config = dict(
    n_layer=16,
    d_model=768,
    n_head=4,
    n_kv_head=4,
    head_dim=128,
    d_mlp=3072,
    vocab_size=36925,
    activation='swiglu',
    norm='layernorm',
    norm_place='pre',
    norm_eps=1e-06,
    positions='rope',
    rope_base=10000.0,
    rope_fraction=1.0,
    qk_norm=False,
    attn_scale=0.0884,
    bias='none',
    tie_embeddings=False,
    parallel_block=False,
    init='normal',
    init_std_qkv=0.0202,
    init_std_o=0.0,
    init_std_up=0.0202,
    init_std_down=0.0,
    optimizer='soap_variant',
    lr=0.0025,
    beta1=0.95,
    beta2=0.95,
    weight_decay=0.099,
    lr_head=0.00615,
    grad_clip=1.0,
    warmup_steps=200,
    schedule='wsd',
    decay_fraction=1.0,
    decay_shape='pow',
    final_lr_fraction=0.05,
    batch_tokens=262144,
    seq_len=512,
    doc_mask=True,
    train_tokens=899200000,
    steps=3431,
    dataset='wikipedia_en',
)
Each number is 500 + 25 x the weight over its row's rms, rounded and kept within 0 to 999. Layers, rows and columns count from 0. Numbers have three digits each. The size before them is the row's rms in percent of the matrix's.

# layer 3 MLP gate, 3072x768, rms 0.0632, rows 2389-2497, columns 0-127
095:493479546500506550520459460504493576541493488486528517484539491523509501512483507498471471485460526521448532508472510477485480516499505459485548452543501516529487491527532466445452476492453492513480537500484521532481470540504517506555489528486506499455527521548488493485517516515496501456508517518516512505498492515453570495510534489478473495488488520519509492504532530464497482502491
084:503467526515486518469519524523511505550494530481459443542479490503500462516538480521491526476472481509515472439521474524483478526484520475486487496485480507520466488496489524485457544479501498503520491517510539494484524548516565487474529517483478478481498504501544508468471462501469540528481484534503493487483477515489480550477473512514556482501516520538509544485540536485493475437512
100:472489503511443509512461477496463453459478474442506492494477534527507486510504480520502506459524485482530474508495520528506523492518471459503486465490528501519541506541505494567488517505518522468512486521528510495478514554552540451485526494492487445544501485481500468494490443462489537481504511488539477502512520501482535477510500486524509527490509511507516495499475495561508494483510
100:498458494480489516466463489490456507466514483463517508490525520514513473483512502492498516486477507444491459506444513479496522485446474523494511531497504504525485512492510489523519509515470512513513492517518488524509496504480514515509504471521540550536475514527500484465486536502520453466448495501529494528474540465480507480485524481478484452501510515490538505505482455530495479492483
099:522486483477472469464535490508534525505488466502468512490474525511480547424498494503499487453512460506494471494484476494461477501508520465488480488555499526476487458520526505550498508484494523546497481490485478503511507498450484499493482447488513450503534484519514533526547493507487497492496481516582515505485496515506476517486489475503525466570473519482490445489497514479462529465513
096:528503470503490515497541503514490477503492520501483505541506525496566482516500485463500492541511469444492482496529549506490494450492465516501525522485498459549565500532487509511467534494479512517459540528496520531536544506458489513541501506542469521487445504461505473477523497461450480499525506484525506440549497502525520492498464516461559499547561456498514516484517469490484448533485
096:479503502528476544441522499528437508506507450499477476515492474542493504511505465516505480478558472515477487429516517468540527523525524483498503520489522531492468524529480517476480506452512541546502521524484510517494492563483523496476495498511498543499458459502504505500500517491539520487516452456496495477515479531526535558510478451504504526516526523482518482490507469484515512479473
099:501499470484474575515502486484494510549516459497512480470465498444541488533502507492521504481454513535540480499503464481503520438472516519497521503482530474471504467507510488506506445493468526461529503497512495482497504489492458476532467474499511494498492483502489507517516487500476513488496508501541503459486498493482514499501492498477496509516559466516545548548498525494477538464492
096:476519494472510520519474517527501482443508503503523494487508507546506495522529511472489521490477525500495534473458496451513494470496571482476518455506562486518503475520479517491459509501468535499489488471520511530466516480500546499473461476540483472510511495548540534455516502514499498493541454520508506503494495478501475482514475483511543457516490520460496473508514516467523572472524
098:501526524497506518504546495529537494509518512500454496510531468525529471562443455513541544505486488474496499476510467488539495500534483510476552487491513515501493514519471502477516492499482515510507544479525486516473499475488494459495502487515485525487489468503511442478488517523465520494485436494486485483467523510513530494515489477543529508528515472517516525511504522529508515495503
099:537512497485482490513528517521493484511485493504514531501498512475511509484531486525488536471492506524467522518511539515532460485475507480474533508464486469503492456467504526492501498494471453503519524462489472441567504481516540492480476506518530494509460535527530504523483524510477577489465497518464479496503494553525444475458499490519482510512488492550487507540449460510499465482539
101:514527452499491509483469521486530500486519454465488480499481537462461486497524473515435505483545510491486526449461511492506487512513538506509497506492503465503487488488462474495502462482524532511500515495524495506504484481502483479507465504499500538491478513482487510523484440507485461496491479544484503510517524491528462494516455498472514452539487500499435529498549534509487555516509
085:554507465503508520517526537495506534476533485463480477478533514492486508490465540465458475552475510522474495506456516532508530504504493497477468506559534491480517493526529469519459535515467539477486529515488506504480492509497494513455518525561543490483507467483466503524518486485510457496490446513485490536499514450485507527509486502494538504510496534526485475518475533413507432472467
099:490542481485505508467501496505480456548462474515491451517482468460485499473511450510490503517478509499521509502482456517522510486549454502463537473504503517517536489482515465490486515502490541480457499524500484489516510518493433520474536524543523484520509439490563463514483490495488485511516520507471496493500511482483446517466528534520526509577478509490469499515493497494547498482494
099:555501514539490494507496547476520508483455432496520493540530460506472507510458431538491508475509503469474535502503486518543468457519526502496485514517474452460522473491496522472475470538517528504494505535479493511533523487562505524521523471504468480489503510489514460499498495496525494522474530501427461502520483530523449472479499507471505503487480487513505528480479530506467498493494
102:487482510524547497486480541462474486491492543475500522521451521441493422533522528479455517498474534453479467471504538528484507506505516491461496490504483501537519505503451503493523537478475453523501462507516513478496518481480461553490499535486495554485472483471504495505567533448493499432486479517518496547557509478473469508426489484503468490541466504523498502478505458516515470516501
095:513513472505502475497459480510483501516570512517529486520531490476502494471505496489493508522458460534516529482506542511504542489518525521507520497489555487476517535445497477473503534527505485501507512470518510533493502551513525475460473529462544493494489522504488480488535521502493530493492482533478494489496468483501511479514534524494466496498523529485480489523511518459522461477545
096:514540531469513480554503496520456499525473526500504489449488512491543507571496551453510455476489465490490503517524508505507500490498538526519493510516517459475493526512483439527506484485553477454463540504525510504509467449506512520479515475510517470490479477476508488531478491524460504486548510494540494497446507508484533521472518479517444540504457517540469526444509482522488509502509
100:475477459510481485479484527472519535515472502497485537512500505492495497506482501461450474514443490480497509495493523494496492547487455490484518536484475481491472505506482491509537511509468487485535539478553521514512517537547468470497525520505464470506507511499483494516480492506463505493485510496502496499486478512530503510532485514504514511493514493515493510492495491485516562525518
101:510544462499523532490467500503488514494502519466504524469580464541538551512502509467460509459506476499491471503480507556517517479466503530468500534483477506548516494501519492481472512474481536514528519456493521504526563543485487514450518534468507491523481503488483534503472521540452532464493480518494537498521479537526494485453520486478444522485511540497547504528484479518521490505478
105:529473507478485532487487518503467506455500496489513538491506527549488455497517509540505494444485549512473483505515463464517501495493520510445516500451453506488523471512528468552532494498523498528463499560451509512470459480503474504521477507485481493490465508509519522523469486485509489509526478496522532519479462487486491509489484476496522428496545492494528493468498492507534524480506
107:508562516519498523468506522471499480522519522537524492532452540503518495458468481510509447502505493483496549524519514496485513534469494488475490494509499486456510492509528482516464498493516458499501463517460507513487498492475496504509457548489516499526470515528496478520531464539503518491501457503489484476516537503507512492471463500486505495493507466477501495516513495465489511463477
102:496504519537542486519517540528505505501487487516463516457516440492468487517523475530446488492551507514490524513500516496490524546532516504491504549462514491497537528520520515504519498479479517470486479443495516486504485476504476498496481502467536486497508508490489512499485478460542449452547481492528477488521484474504495464454507470481489528499462437480459517543487538536464497486485
098:509509499452471523530525438460468511502518497517498506517536518525520550491495495492506474500513515497513515457526478471532543511435517475492479483481518480509469483482464502475479483487500483528512510469527490455466482483493468486494475497517543508511531540467462455520503492496480524539529502464469528499499540477479482439485513450508513517521514528497535505500487501449506527487515
097:522484502463526521529513550502509525512479486534475500469494494497489463499458531505498505492470479448517539494506506512498509506505481527464459515497504515472487465510508469504528490504519504521495472537519488489517446542518493500510496485501452490500509491523481507491496455458528536480445505476453498463505531467485533487451473499496500506503479508514517519486464494527500481471528
102:507484453517509494523538480481507500461508538459483558487507513507461534481487466505509484512502520521500508530473451470521503482492471492396526500479503450545519504505517523503549459518525482511500453487531480455510519527484499522520477529493539452505496449473571530504507521511496499496458520494487507490508525469466518535552503430497507511508518540501532485489491495509509449464501
102:528497499450493490515529484526511531496461476499496521486519448477477507475492526531489485507455484463491495469488492524538497512472462542490512496484538483498495493483473486477497503524507564531461467472493511450476555466527494500512458485469513493468541521549480499475492464455516518494518504484454561525503488543505498499537498541517485519528492489485508448432490494496533514504504
097:516491481508478531494531514494490491539476542501471449523493484544500530465522484452474516543505501501493483482503453513517485502526485521496517516519528510469481478465454458516495502498471502496516501480554495486489492524529481515502496483517489527496502479476474518529500473572537497477476469494503471529533509520486484462484522536522541497483486467489488484477539486482490485533529
101:478499478490524520538522508464486470435455502450501521488497475523505524534487527504505475515509507508466536513469500503439485507523519490482474532509510493538515475475508497444490498478518493515529447543533523480508474500495513483477460520510461498529521463524525477512556496508518471502532469490487482499503473475512554445527520510482451515488554482514458513510493476488470438516528
104:486477503502531516449484493537531496515520514478481504534476473498505527505520502523505459504505473456536496488506506558502548501486500495525495541566466484559452508498483494490499564519553493491549516547516505524505497462474478490524513487554532520475439506472507489530489483479510543486488511527496553504509509503487479475501486505546503464524503517514516485486470480537550507467505
093:474500496458513481480532506502546495514458542532517495520486477490497470512506500511509515476494482481545485504526439494471479560470511487481522496477515483507525502486489506436518499486512466522503503489484510499482515487513493501484527494505508505506509446545528505484512473491442541477545521496500512466537500511555539533511447496464536528501530525493451502495484559496457514489527
097:516493487465491522453442526514503514466550503534475489472437465498492523454512452487531478466525517542485495459488501522536518518513490504487493510533491469556502521514512474483430505513515524483502544508468506471511529489456490490555546492509484512456532491482517495517519480465520524491470475516476477481525499494490529497476496512482522490504490517490473491500481459514490467462477
103:520438487486464529496495529513526533499490510466472513511449474459492529470466492519496463504543481472521525544467482468479472510492476524531477484502526448483469508536478474496527501497530508467491494493468527522508474526510498453459541526497479522514543525488448551482518521512502516517485499516524482508555531477449489509470484540510525526565492535544502517551481487502482539537482
103:494527481492499523498529504487441480475505525479478496533514466511515526543477510529508521497537532488499504497496524453458512480498485553491498502483488509552484449523453483493476519488486459517504518523534515524502500543443531460560485534479491539486531535527482481483505519528496507512500516528504504528546510539485495509545511513507456514523519524470483519515471480474542481559517
102:489503496494497481510515500499490470457468506467515478455520485523507491526513519503516515501507506507500503477483528475490507489536521447505475481512490459495508516471508487483512477501507527494523524521533501480513489526527489532516498502554496477539550495491524496501514517496498458489515495534500452509517559511489502511482428470525495513434511513516458506488513489481457477486480
100:528461550507524467454497480469534524553448540506496527502552493505493510469492448501471438517481516536478531504485521500462457534505517489486497490534511478498509509500484462512536468509487509524489491498514552482461561511520483449512515502522477489524484463445532497442517526512487505467491476488489483503510469506463525523514449481461495494470503492447474504539532505493587484477506
103:529528493541511499504496481514504475510508498484493516510475510469466480502539481518499499491459527487441500471465487481539492482463493539487509517515553476536480505483518458562516532496526515506483459475530554494489492491533454468488479526511455468485484460514527487492525450469530504491478492534487521476533516485484590492467456570513500534514498491483550454509500519496506455514558
097:529494467537535444521475454515439504519527551515498479527497551532505441476516507491514469498494498502489494545479456501480493499488513461527500543508517526492501462534518446466521509481480502472471540515493522438508495540490490486465520489459456489513476511507488490540474548489519565497479473506503489512495529519492478503493487514484505528534514464491517497499518496527528489542466
104:504534506514529464481511464515472496496554537529541452549494484552538489498496506538529487488505515509516495485504465501502473498513516529478463455450507525482504515521497470497456510511515498529444500497564497507499538471452461465478534508486498497514501495511494494509500510497478468504511505527530472474522477477481469515468500466516498546475534495526484505486505476531522494472467
105:526467499482476483532526481548466478448502491508514473472483499477527463496527480463474449490491486498526502528492497516450463519453506483499524509488510470524471501458479496461517485557491482444461482503492517521480494496513530517489503519486454499462503541485439533485475495496482485503522473524542503501486509475477481532488485541532500505538496518494489492496462503486505529451472
099:490519524511507506502498536525495509518504504480510496509464524500526507500552534499474470520499518523471511477456491512479490498542495502433486476505483480513555480456515488480482439504489497532511501463477504476523476488493521528489561528514483490448544499522482504550531548520511489528521520511506492475536515516529492542503483488513486537541492454491514535562454524476525503504458
098:500537508487497488456530510528511492535510525465479492486491483534555533526475504503489493494482480485498523476500482498524464496505492523500522484491488529499490475509470503486492510554477480552437512480520511510553516539527489431454514564512483502486491518504486503481543504527473502462526493499502488471522444521520516484441542528537505452526523529574486509515507499480489466476511
103:516554495453511463497475538503502488489477517523507527500479472498454517506532483524486550501458517506534534507465451545509515492523516546480537509477506484498519498549497533476477486513506574492503529479475501487462517495499492500511495473494474480490471545491440477482489488525507515502465505498483510464494503463539478538491488492484511462462473520518491552521477519472518519548525
100:523517463539480481483498493498466474478465544475455498482510534482514503503455437500470561528483461477493538486467494510497508516520487511498513476538531509508515501504491516480459526502520531551475513473499490468512421563501557493496553507522508519508508482489471469481523484517495512495505519485490531484557483494516525496472495517484546515489512487493503556512474491452432525471470
090:455523517462546522483514471524468520534537459449492463535483510481504502540517524499493527510505509478464489496531491481494514495524489484505530483513494532507519478505518485481526513466496511500478476487510521494499535552480513527509509516528513518512478523490505485517564551511535499488493508512498508492533499477477588487483528499494532549549542496481450488488537498489473490478498
100:511500473518499517493536532508503510479518518493479513510510520491496498495560475520458492519507453485503479539492504523499463461495457495493496514493472458444492530525512492511490482483488515516512478518503493538519497480505520511520527495502496503496456503557512487467507464449530503509515478519498499511520519494559475482432519465515471506508492524491489506508516513511551508490465
095:518517508494543545479495497481458490511509508500505514521514474459524513502528448484535475523485458497492497489500503513495511502518523526500470544466482505537514511476513458464512492556503515479518528504478491464506456528478535506446492537516489480503450498489501512542496486482456528482527460502473521484533483458476524501497488537528518500531482571519556505486481473489482513481513
105:522488507480542473527469468473496519490524535460482506470496500539482537520512534467512516534472461513528512531552533472499484522515517457446550527469489531518469465527497550494501487472480487517513501489507532472474487502510472488528505514499543517557501499443520513529484486493479472479515512512495542520494517499510552503494508463453455495517513502527497491485525513491451548439473
087:513489523438494517486487511475463494525590522550516516500518536474500513507487548512505511511533552542466469523549529479513497498519509557519515486493527512465497539470448513476497525542512537456530494499519463460469497470509485515497490445535507511493478478466505517504463547515469450491479534463483511530485469472485514526536552499514504490514467517530506416486518533483469535462516
100:533465534464502529484529482491463530475477530489479481487482506482513458505532498475472477521449481517527487477496443489531503440462505492452545529511468475526495485464509516458517487517536507442513463518464467490495510501528459485526507532498500470504458507494482453479456504502494524512524525490499552508461520506492498506542511504498528512500524508517532447466506494468515531503493
107:495484534502465530481539482495500486539522526505480455496515460492469484514511503553507492487500514542498537494451496463458484514490539494524495511488490505536532464446525514488501481514497521497518524496500479469494489470491497460490467488473464503486483466457505520501505467497494549472522509503533486478497496501512498492480509543497516510539577486476501517539506500530514473500495
103:510455516489521517506501551540534480541538516499523515436487517473503464522497505474461426514516478462491503499508498497467490486555479461492486482529513494519476480487461468468523506524504529499518524520542517518522475548517483496515494466503546505474495546508546485474476475476500493493567499503508497523513534448493514547469532506487485481508508547480502513515446506491521514548491
096:491510533516447541481514541470484518493516533480440528548519515527517476513539516523513507502483485492526510492535493472483463507474451489506427478487492445465489555476489510485508528566499471506515489530518508519488522440462504504517492480519506484522542478494497496518487513490460509541515459481450455455534519516535514555500537552505506499466488503464529472485448490482521479509496
100:487487537487531480504485537557472509497477523516503513474521486494462505488540540513506492491495505498525503490473488512480474480485466519499507499498494471507530524505520523526490566549497520544455437521495488514498530524490490516467453499453493482460522553516485503478540485467477510503480470505493503516517494492522499436513527523519443502517494469498518500522505518502521516515458
099:479489495512484506538471498492500472514475520524471507493482517521506529485509523474497487543494551466496545551512472546458484493482534535517461536465518500575516502508536481498491462487500480482537463507493507441519493457538465493479520506519536534509510451488503508532465543485483516543508506489535491477486474504544543505502463483525513485495503461452513506462453511466487501477552
104:489521491520495519514521468511518480480455509530516509510495497498509495460473483544453514546493485492504514478501488514494488479513499491486450488503488532537488488459494495488474480514500498538454478493476522453526486530465472481527522442486498480522518520487494493488533474501488501504550504546441537504539475476450519481490511480518503505557493562502505483533462443509456512514494
099:479482491504502477507530523508508529500561533471493520473514468504484512505513509491493504486493480541479524494502517526480511547503477498498475515530515547478502501459506522518506484502507547476529527506500527507526514500468502544458453487513503450539534524507512517502533520480478506478506529485494501488536535499477498526500472496475475508489486513469473531519515490485483488499540
098:495528519495523498469500485490492463488478504486522530497495486494510509490457549469471516526531458543488536498481520516515486503474472475493478511548481508495489494482481503474479537546473519543489529488497465493490454478484474456511503484531506472492511506553515512524515505490544540534479498537507494467474473527472489501463499533518455500529511469521492508506495508501512484530495
099:494505482507490536477516503521525483531455490500482520506489480470497447524509504481482529518552532514509473471485522486504478467449508512496515477456474514535495460487477458515440488528509491520470520474529499584466489479524484481470488477519512485528515470542557492519527495491520511478521476516474464491505492516523528483480519493495520469537448525471497465467515517551486468463464
103:475521495462505500483502514454498510488465524461498464487495491486481495503499502476507498489490502480472511486453488462520480490463518496492488496510472506500518484495519521496557489510460515510496479503490487519516493506449480499552461492557521525523474495481515489534545479489492482490539494528537497482487515509486508514526473540488515473519524486499517493519494483541481511502502
101:485497497481478485516490481501497511506565501483509506492486522506537467529516524506529494493494542485496489505441494503521498491507524484520514517461550484520516482503500493524464506526505548503445564473510511525490494529511497497522483530542476465537493465475493466540466507495494526498465511501517482504508455531506534477529517486482460497465474533503479518498557515522507476492463
105:525556485533486495506516497480462494514455495529476472495478480447492478503475481507474486501542461514502496421470492526522561500541530482508477452487515517516482494511470465514509492522505498495516547520514519497531523512481454496513488492466479485479462516519498518483547490497453525497471507513495516547498490490531491471534468543519528469555506521504517507507476557514522565498448
091:500546511474526469547488522506514441531507535531490467475475550473487504475508483474482489487468471515442506500535465511515522519484493471565487490532470515555482484551485525503468492506522522516510510540459534493501475494499518522472502473545499531517546496476512493508497479513501518489502560494468495532479566517505531475453482527506488456498490503502518497455510518484481489487513
095:503521452508532546494477503542477495465477504480521507492535476523457513525486489515495464497506485498525507488470511540527542502504519488461499476482488501531500495505520498501475544538508487472533488488506523467519477473517466497487468496491515493508514475505489520506512554506500542543530491526468530498469473490446500474493476534503496500529506501505485495503500571435482528487507
098:472532486483508534504510507506533496498513489512505499499547477496468517547494445487511490464507503472548549480476488517467483497531481519511490504486530503464503498529472478476486472527493493496509500516488471487536493520487516490495500539455506457489457507447500514495519439536492469516480527520493474529454497535505541512523524523484500523484474489474534484524505520562502511469530
099:512498552505550491493488497523521455529490509502490457470486526510510549543494493478482502504486520517494472483496502542523533504469553475465506529536523486484505493498459485477492452470528460459505452509483478519489505550477499497500496492448522530479544520504457486473530492511492516560508457512491508516507481534504469502466537460533487467532483493529494480528516509530469497501518
108:481498487482513442494494526539469503553521535499478503474499491511536496477529487466486475487516488489515477536499514544513475485522503509492542533516517511483478494484508473481497540454542502465494538527477468558498528510527469508508497509487472491520509486523528490514520501528499538498512482475510456460555506495504538504531502509505487478501545466508527476493459517490498510500521
103:555566540512515501513488532487468482455538461522489533524514514479478483532496478501516513517476485505469466503505518490541510474525478478503483499501545485491499489466489469513520470486529466494484478515465523508469509494512491549504455557476546501505468480508473481483525480484464527452500493540512527479521504501501495511529493517542496514572520507491526452505486465519506478503502
098:511538503490493514503460531526541485505572501493458518514463510475484530519466490479479551528529489495455502453461507482498509531515540489532478485496451474481490483477525496473490521487522488498504549465504520525535517497489490460504482525499510468538513491499498539467466512515514567471577529498494505449503477528511494536510502486451530491489466510468473516559441487481535552521493
099:468514484488469542527494501478470522469499497473446539470481471525503510517503506500504484492476479492485467449475485482482524517516509484533479485523476520469514530482450531518486529479505539529467480459472511501502502496469518517491486558475478498496512496528498489553456522503460526494553477475526512507488477529475485479516499516548500504512477505509472456499508512452487491473517
102:515485492494527479481463472491502491455531484528543488506516481584504498520485466493472501482492514551433485524535517512494519507519493507509541455494496533529503527492513494508484493533501486503506507503547499503466493500484463473488511533500472480517522514485487490479469520547490536472531483475517492533579465488499491545477494516508474483503498491494481529494502501484474429471537
100:481518538521473513473503522513489515481481505491432502497550489508456509530543496463482511480491469496534479481493516522502521486486507503524471536462469496491520500494521526480497473477508492481469475504477524444468535525502512504497500485505511457469539515509462520499512514515495505523546515447483527556491473507478507512525521494475513473472523484491479532489521497477566512523474
097:540540513480565500462503480517514508504468520499515556508522521478498498484488503508486477501510506532543503468507507467471461502514509493469499464516481488532473494516570527470456486478497503474471538531545521558504533526504477485458511518527516514497527481545535494481577504496506557533511496528506501506493526483489556471518491458533508501502458469503478503556459528493467496456552
089:497496518510448521494506499491507517497521526477461493514522448498490522538514484502476516483463505464556496483529513501501522455482495505503500527528464525525511492541478517532533484503500565501480462492490500484519495509492495514474519475479474492479492501433487504522519550523529466516485507494542488510474467502509514527514526487469547488517513525487507545504468500494446496496514
086:496484439480461493536539524468519550545521494488451447557519512493476528504518504470474517487477489503490475478505540526543455517492466482517519532476452475451505503518528501564509545490494543490510484519574502427479508531513527544467526520466461533469447514541525500517521504485488475501508542543497516508502467499504502502486445470475499528493482530534523448536472499477524487508503
103:538433491540538485516485555517506535488504435489475536454545497508508496505475538558523491516527487460472517487538511490546514514475480518478520492467523512484495513520433503524473511518530466466491488498498488497507491517509521518486491453514468507528560505506526492461482459504497456506494481510496500526511505515473536491486521442458502495473497489547488531493444519464492480545470
095:502506448496496557487540466520466507516496490511508440490565553526478496503474442521484504522479490503499517531484448481516504472511469516507507506491501494477508519493545520500505474520515517506471508486519533509551471479541459456494507529533477474556541469489502469461524499504521500531481472496538478483503479485521526541494509461520471550491529526460495485537483467516493473487479
101:508489526525499490497468457451519464511532479466448504551507462531493477478509477536480508473506511461501469492503558503507511491483483453503486468540500494507537487523497543495479588565485468494486468452500501472517513494499496495507518484444511514509519500505538485539551482495499507496511475510511469510528532456511481516484504514495535510461500481494485548528485555529477460511551
100:518476460510519523517493538513467462514496437473473508502454499475555563495484456491514503486506477470508485490514510500524489477501533489435505522491495438519524518442511522503501426533513481451514522515483537501521521500527489508483491535496460474513514504502488496483503523512509511505513538506484475475508509436503487522480504524538511503498468499506492488458486503518537493520479
103:479496479463527500505485497511537508503559484467475515559468511493489530537487495535524560527542472541544517450510546522503507550566502491499472474512488508476538488539483501481460511508543455503496489510498497502482521525511473496508500479474478502481492477489494512498509493455496496505516496452520525483522517490526501480514499517527490520516490507536483479498465463502531490492492
102:477535493480498528505473541559464495540544501500461519519529481516495499487462490549515508495483485491501501566491521465500521566513493524481506525498502474499507483457511519490500484513528513506517541510503529506502479535486500489419513522535497495499470463506492498491502515491485532552471461511475511497463501492519558506487516507467514499511482470490524492504439531541535472502520
108:501513474505478501527458432496507516490489487540504498500527501490489520512495478469496474478476508481475505523516507495549507500462502510500489446539520478472505513486509523514516490559460499505482521490495487489516493512502503509525506481462513492464483546459487477486513500504497505499502477468465487509475463498500473505523503527475494493529526528470539496503493531519449524513490
102:518492522482482503482501488531455536539515480528490496483525462518531497512486495471501515507481525487478478474509479490515542497519498511454487545460535506513538450554499491443478499497513536468514512526479503517527523499563487500473453528500511502513460520488472480512490478490511555457470464480463484549521450497488468506508515477501500494496454529509550477516520519498498544496467
100:497513540463527498475487501506476530556487535513498490501477510512502526507530496485525496511521477519539521456489495508492453516474490509512479476472472507455513480510491490472477520491497516457518505514490487544480492487493529518531518461508488487518489484533533517464490525523522523539510462523472524492516509498482468504541531538493537525511496504517486534480479529520505534511549
102:548473481472523493518508494543503474505519464492507516467515479530480526519527474482531497508509484458494523545492495493499545530517475485482516501522524485469487498496480456522491458493459509468457500539494517537491494524500484507521518489483435535435509480493474475520487463509478482489493478469484516475474501467469501483483497535539523492493511536488532466510501518524542535477497
103:468511501500536540471479479513478498483488509511490510530488488506460548492499461487511492525477502455512461514461524506474519509485510509491486484499517517484480483512505518484499474510473497515548536517490482543476505480484485514501513495465461498519498509482542466488516506538479543519525469506478491480498519517526504517494546512494481473508521495516488543505512532506503495469473
095:468509526524480474496537485512539462498498558505496513521467474441502508536492533511465518475522513450531482530484467490483498536493490532462485474504497546510523512520476537486472449507501499503501518535536498484497518497519483517502542515516497511508479492534565478505517449481511510490474499503415546544512514496486464511515487462484485485476477505505483482501504547501487507495553
106:473512476474519492540495485508532505480494496481483513512500470539497552525499503528485492441532518528480533505470487499503472510464485519473504523511494492507501517492485533492522467482515516479521540524490475514529518559503497491508510435508513494483480488470509519508480492496508526511527520468454477515495495522523489531466496514512530520481499486547508535471493503491435474524470
101:505509488447487546545502465505520475545474517526512486458503528509542457521499509491505471486503491515483497521490532489508465470498516494482493497487522517502487524493490485522511516489504485500493514516552547501485480510485534524501504491532546489495545443540529487553530496448451523503503489512518463514509526538489552480480503497463518528490519472484529503498483530479474498521500
098:545516497478503484445523486507478468474467478500536505508505474518467490484546480535516540508485492473474509479497529492545492476472478456518526515481513464488545516506486494442524514516451478498482462506510515460527488509498463453501537519453428491501487555504494494480529512441453515487551489486537508499542478500497459517467491532506460549467530477532496471494524479470487531475533
099:518518492495499476506488536491525519468495511517518524506516465474507522483544483524507482504492527484485493541475506467524538501526492552503454517498508511498532480498522513521499506494519550472462503507498493509530512527482517531524497534502525513492505473518547496456505532525463539505525513501515524528505501501482526498469474510495489490458476512544484526478510499533477511499518
103:527441524483483514485480494541485476526506518521492528493539490511480508462518554467535492516543512470511500487531548477483509464531492468467507498516516535455452538494511497474542499530527482472482514460464487513522495488531491489494523526538495471511504512475487527511499457499509483481487494504509530468461491503500479492521502535511483449462504516492536493534513492501510523458491
096:541493510449492498510520490531472499479534427524521501484503499486439501518567535498499499465483489488501500514499493509513472508462467528514502485485477493482446479500498470518484517536507486542493479496493477485498513476480484517515495533483493518509477541507499514481485541517512474480503503521487506470458445475509513465484486534546504478523496520524496509538478505514532495484475
106:458489504490485468476487498498523480496501458481464489487515467522506544459489467508501454515507528493494520489450520558509493525494506485469508537534489511468509463492515490456460489526504493560518528513544491519485501458465527470461533461538510500476514491526498497538494533496469521484495483507503498470490465488496529531474505535508518479519455500519500459474509468516510483519484
102:482436487518504466492537484497509509488524523487489521525486508489520497514440537501480498512525509483476495494497478481525505503491493541553526517516532483584468509507505512515458469476486479518443491535494502513531481479518488490494457509503517498521492465514492477472481504525546486484489486508504473564500520460463541468464473529473505487461543524511504512508497471491471502500500
107:498500505502549523487517537502498517520542499504512527535521486540488515545467468472531516504512493511514517526493524510516505497529436510518507538503512487502501509464489524471565475507504552500479516481543530503540484496469482513537492502507488508505529515489472508503509421509523533476527521483478521536487530511511519492507526483537509453498510486470554516483530461530508510503497
098:542533470482514515513474511511497514480551488454521489530540510500509477523505541481482523501472461499503500487471490464526494467493505485517484501495535485525508487528471521474485463498506451497479493506479493512491510505486446501479493508492476471488462488494478468515453492458474501472509529480566518529457475543495477514508483472493495506526505517498492554488507475499480492507490
103:462512513495507533463505489468552501489453501485538516513474487516473452499482519469484535536515492480490488478462506485499510514489508495491562480483515481548517473466506509507501521485464515494488519492489513548482476512489498503443482454526479478499471449520544544470494517490490487488464518488479490471508547502519527548541516472475488506498463497497468528478506521522462541445487
095:470463492461493480537437513479501471502514481469514517482533504484513509549560481489504506485468475528570532478461520524480502447504471469502506513491516485511473477518506515503508481527497503469481516518496511446509511506475566485471516491491494499480534481506504498504500499502436494477521500500497527492506534522461505505530524505488484533513464526459479513504488491497488497503511
104:456537482483494524491520468472523460516511493499502454540516509481506518519504467507474482505471473501434518530534542484514525570490463479497499451508502456497437477441457517497523478507439485483496548489503495471522477499509506502507507515546495477488465470513532489505506529523493515501511465492493515509497542487544552474480525517522499482481499448526506489496497520471501487533529
108:489485478535485465532506477508559509523483467501473490486530501474492478474491480534533468517462505508485494516495548543537523492501510504538498458474519515539491456485496513474526522470492485480494514504569516444476488461491507495531516503479490504502506497542483508501503501503445512486450496488501493517517495505537453466517508506495506510533474488498512539473511514515472507509478
088:504510526528475519485497496491503510531511521456478502485519508493524541518546459509514462478512494501486463501510524477503543516527493501506501486453445508497512501518495543485472508546532512514484473499506517514497539505507495503485525491489469495521476492531555514488540528510500491490522480521459520500520494512499477496478500552492530537526525547486502457509484528473519459447541
097:534495486516522491520523533516531482531550485488518528476521487525537476488484489496479486496492552506497506519552543476551500500454515474445539494544495475499495527465482531507476545472514487463502532528546495454500500511485519490488514506492511511482525474516568505520562550484513533496483464470504475541487496510531519480499475543479526472511474489496499494553499538506505487494452
097:488539521489541466491479480480509504470522540513515494539543471467466498553509528504519493488487471471527487449464496491515513484531488520526499510563517497480488512471457506454479471508496500467512493519529452513518499527498508492506467506447466513511514509510498475474483521481507498488533478433514535472489501456466488496415525501504532502524499501487492528500531521482502455518442
103:517517495490435501542523532510459527510539556430526493511508503513511535496466467505463526480527486506490489486519518539535505493523476489472511514478489498512496472540527461518530537486480470520489458495505484524506479535488436476514525498491527539456551521511480492454471535512539488501442497498526487547548537520508502502493491489494505522475500451499484529492503541471493514494489
100:516490525525530485532526536524520511550483526510468485484523483467494499489457536445490523510524460497523523488481502540552473488532510481522512540463486483520469492532468538520470520524513551466506537489487494500504519514511486475505493513553509506495506520494519547467511522484497568486521485508512531489506495465518504487510472465492514517518507473498476499481478524491500486500515
102:507531509466542472521493504489490479515526517521539535487511536460509546520458520498487475512529522495504496486456537503480510457493500520502538473518484468486460498461547511519483535498497473477507476518536493487423462522508441491515510485464496500494529518499531450509542494516428499467481506512495511489441477500490536445475491485492496516499453446496479469492483505513529528493514
105:523500477545493560495483523487460473497515506515525502468529518520529499497538530507501497481504559546470506492507487521497492467488464475531527557526470506518472525517515518508500522491425476518483541543540510494529506518507539529460473515482482497469507482501494527470474534538483498538494503510464471514493499513507505493445522484479471528524497526505467532541484529511523483525478
099:503505541537487562494495495535495458505506481562498476510497524456481498494480537500467508503519509505490523474500441503484492497473485457513509525447524525485487481514494546492509485494482518541461501510498487490513506512533529482516499531526516488530492478514528473480516484493510490498504491497490529494520469465542512488477474481498502508481437509572482484509525513505491477461472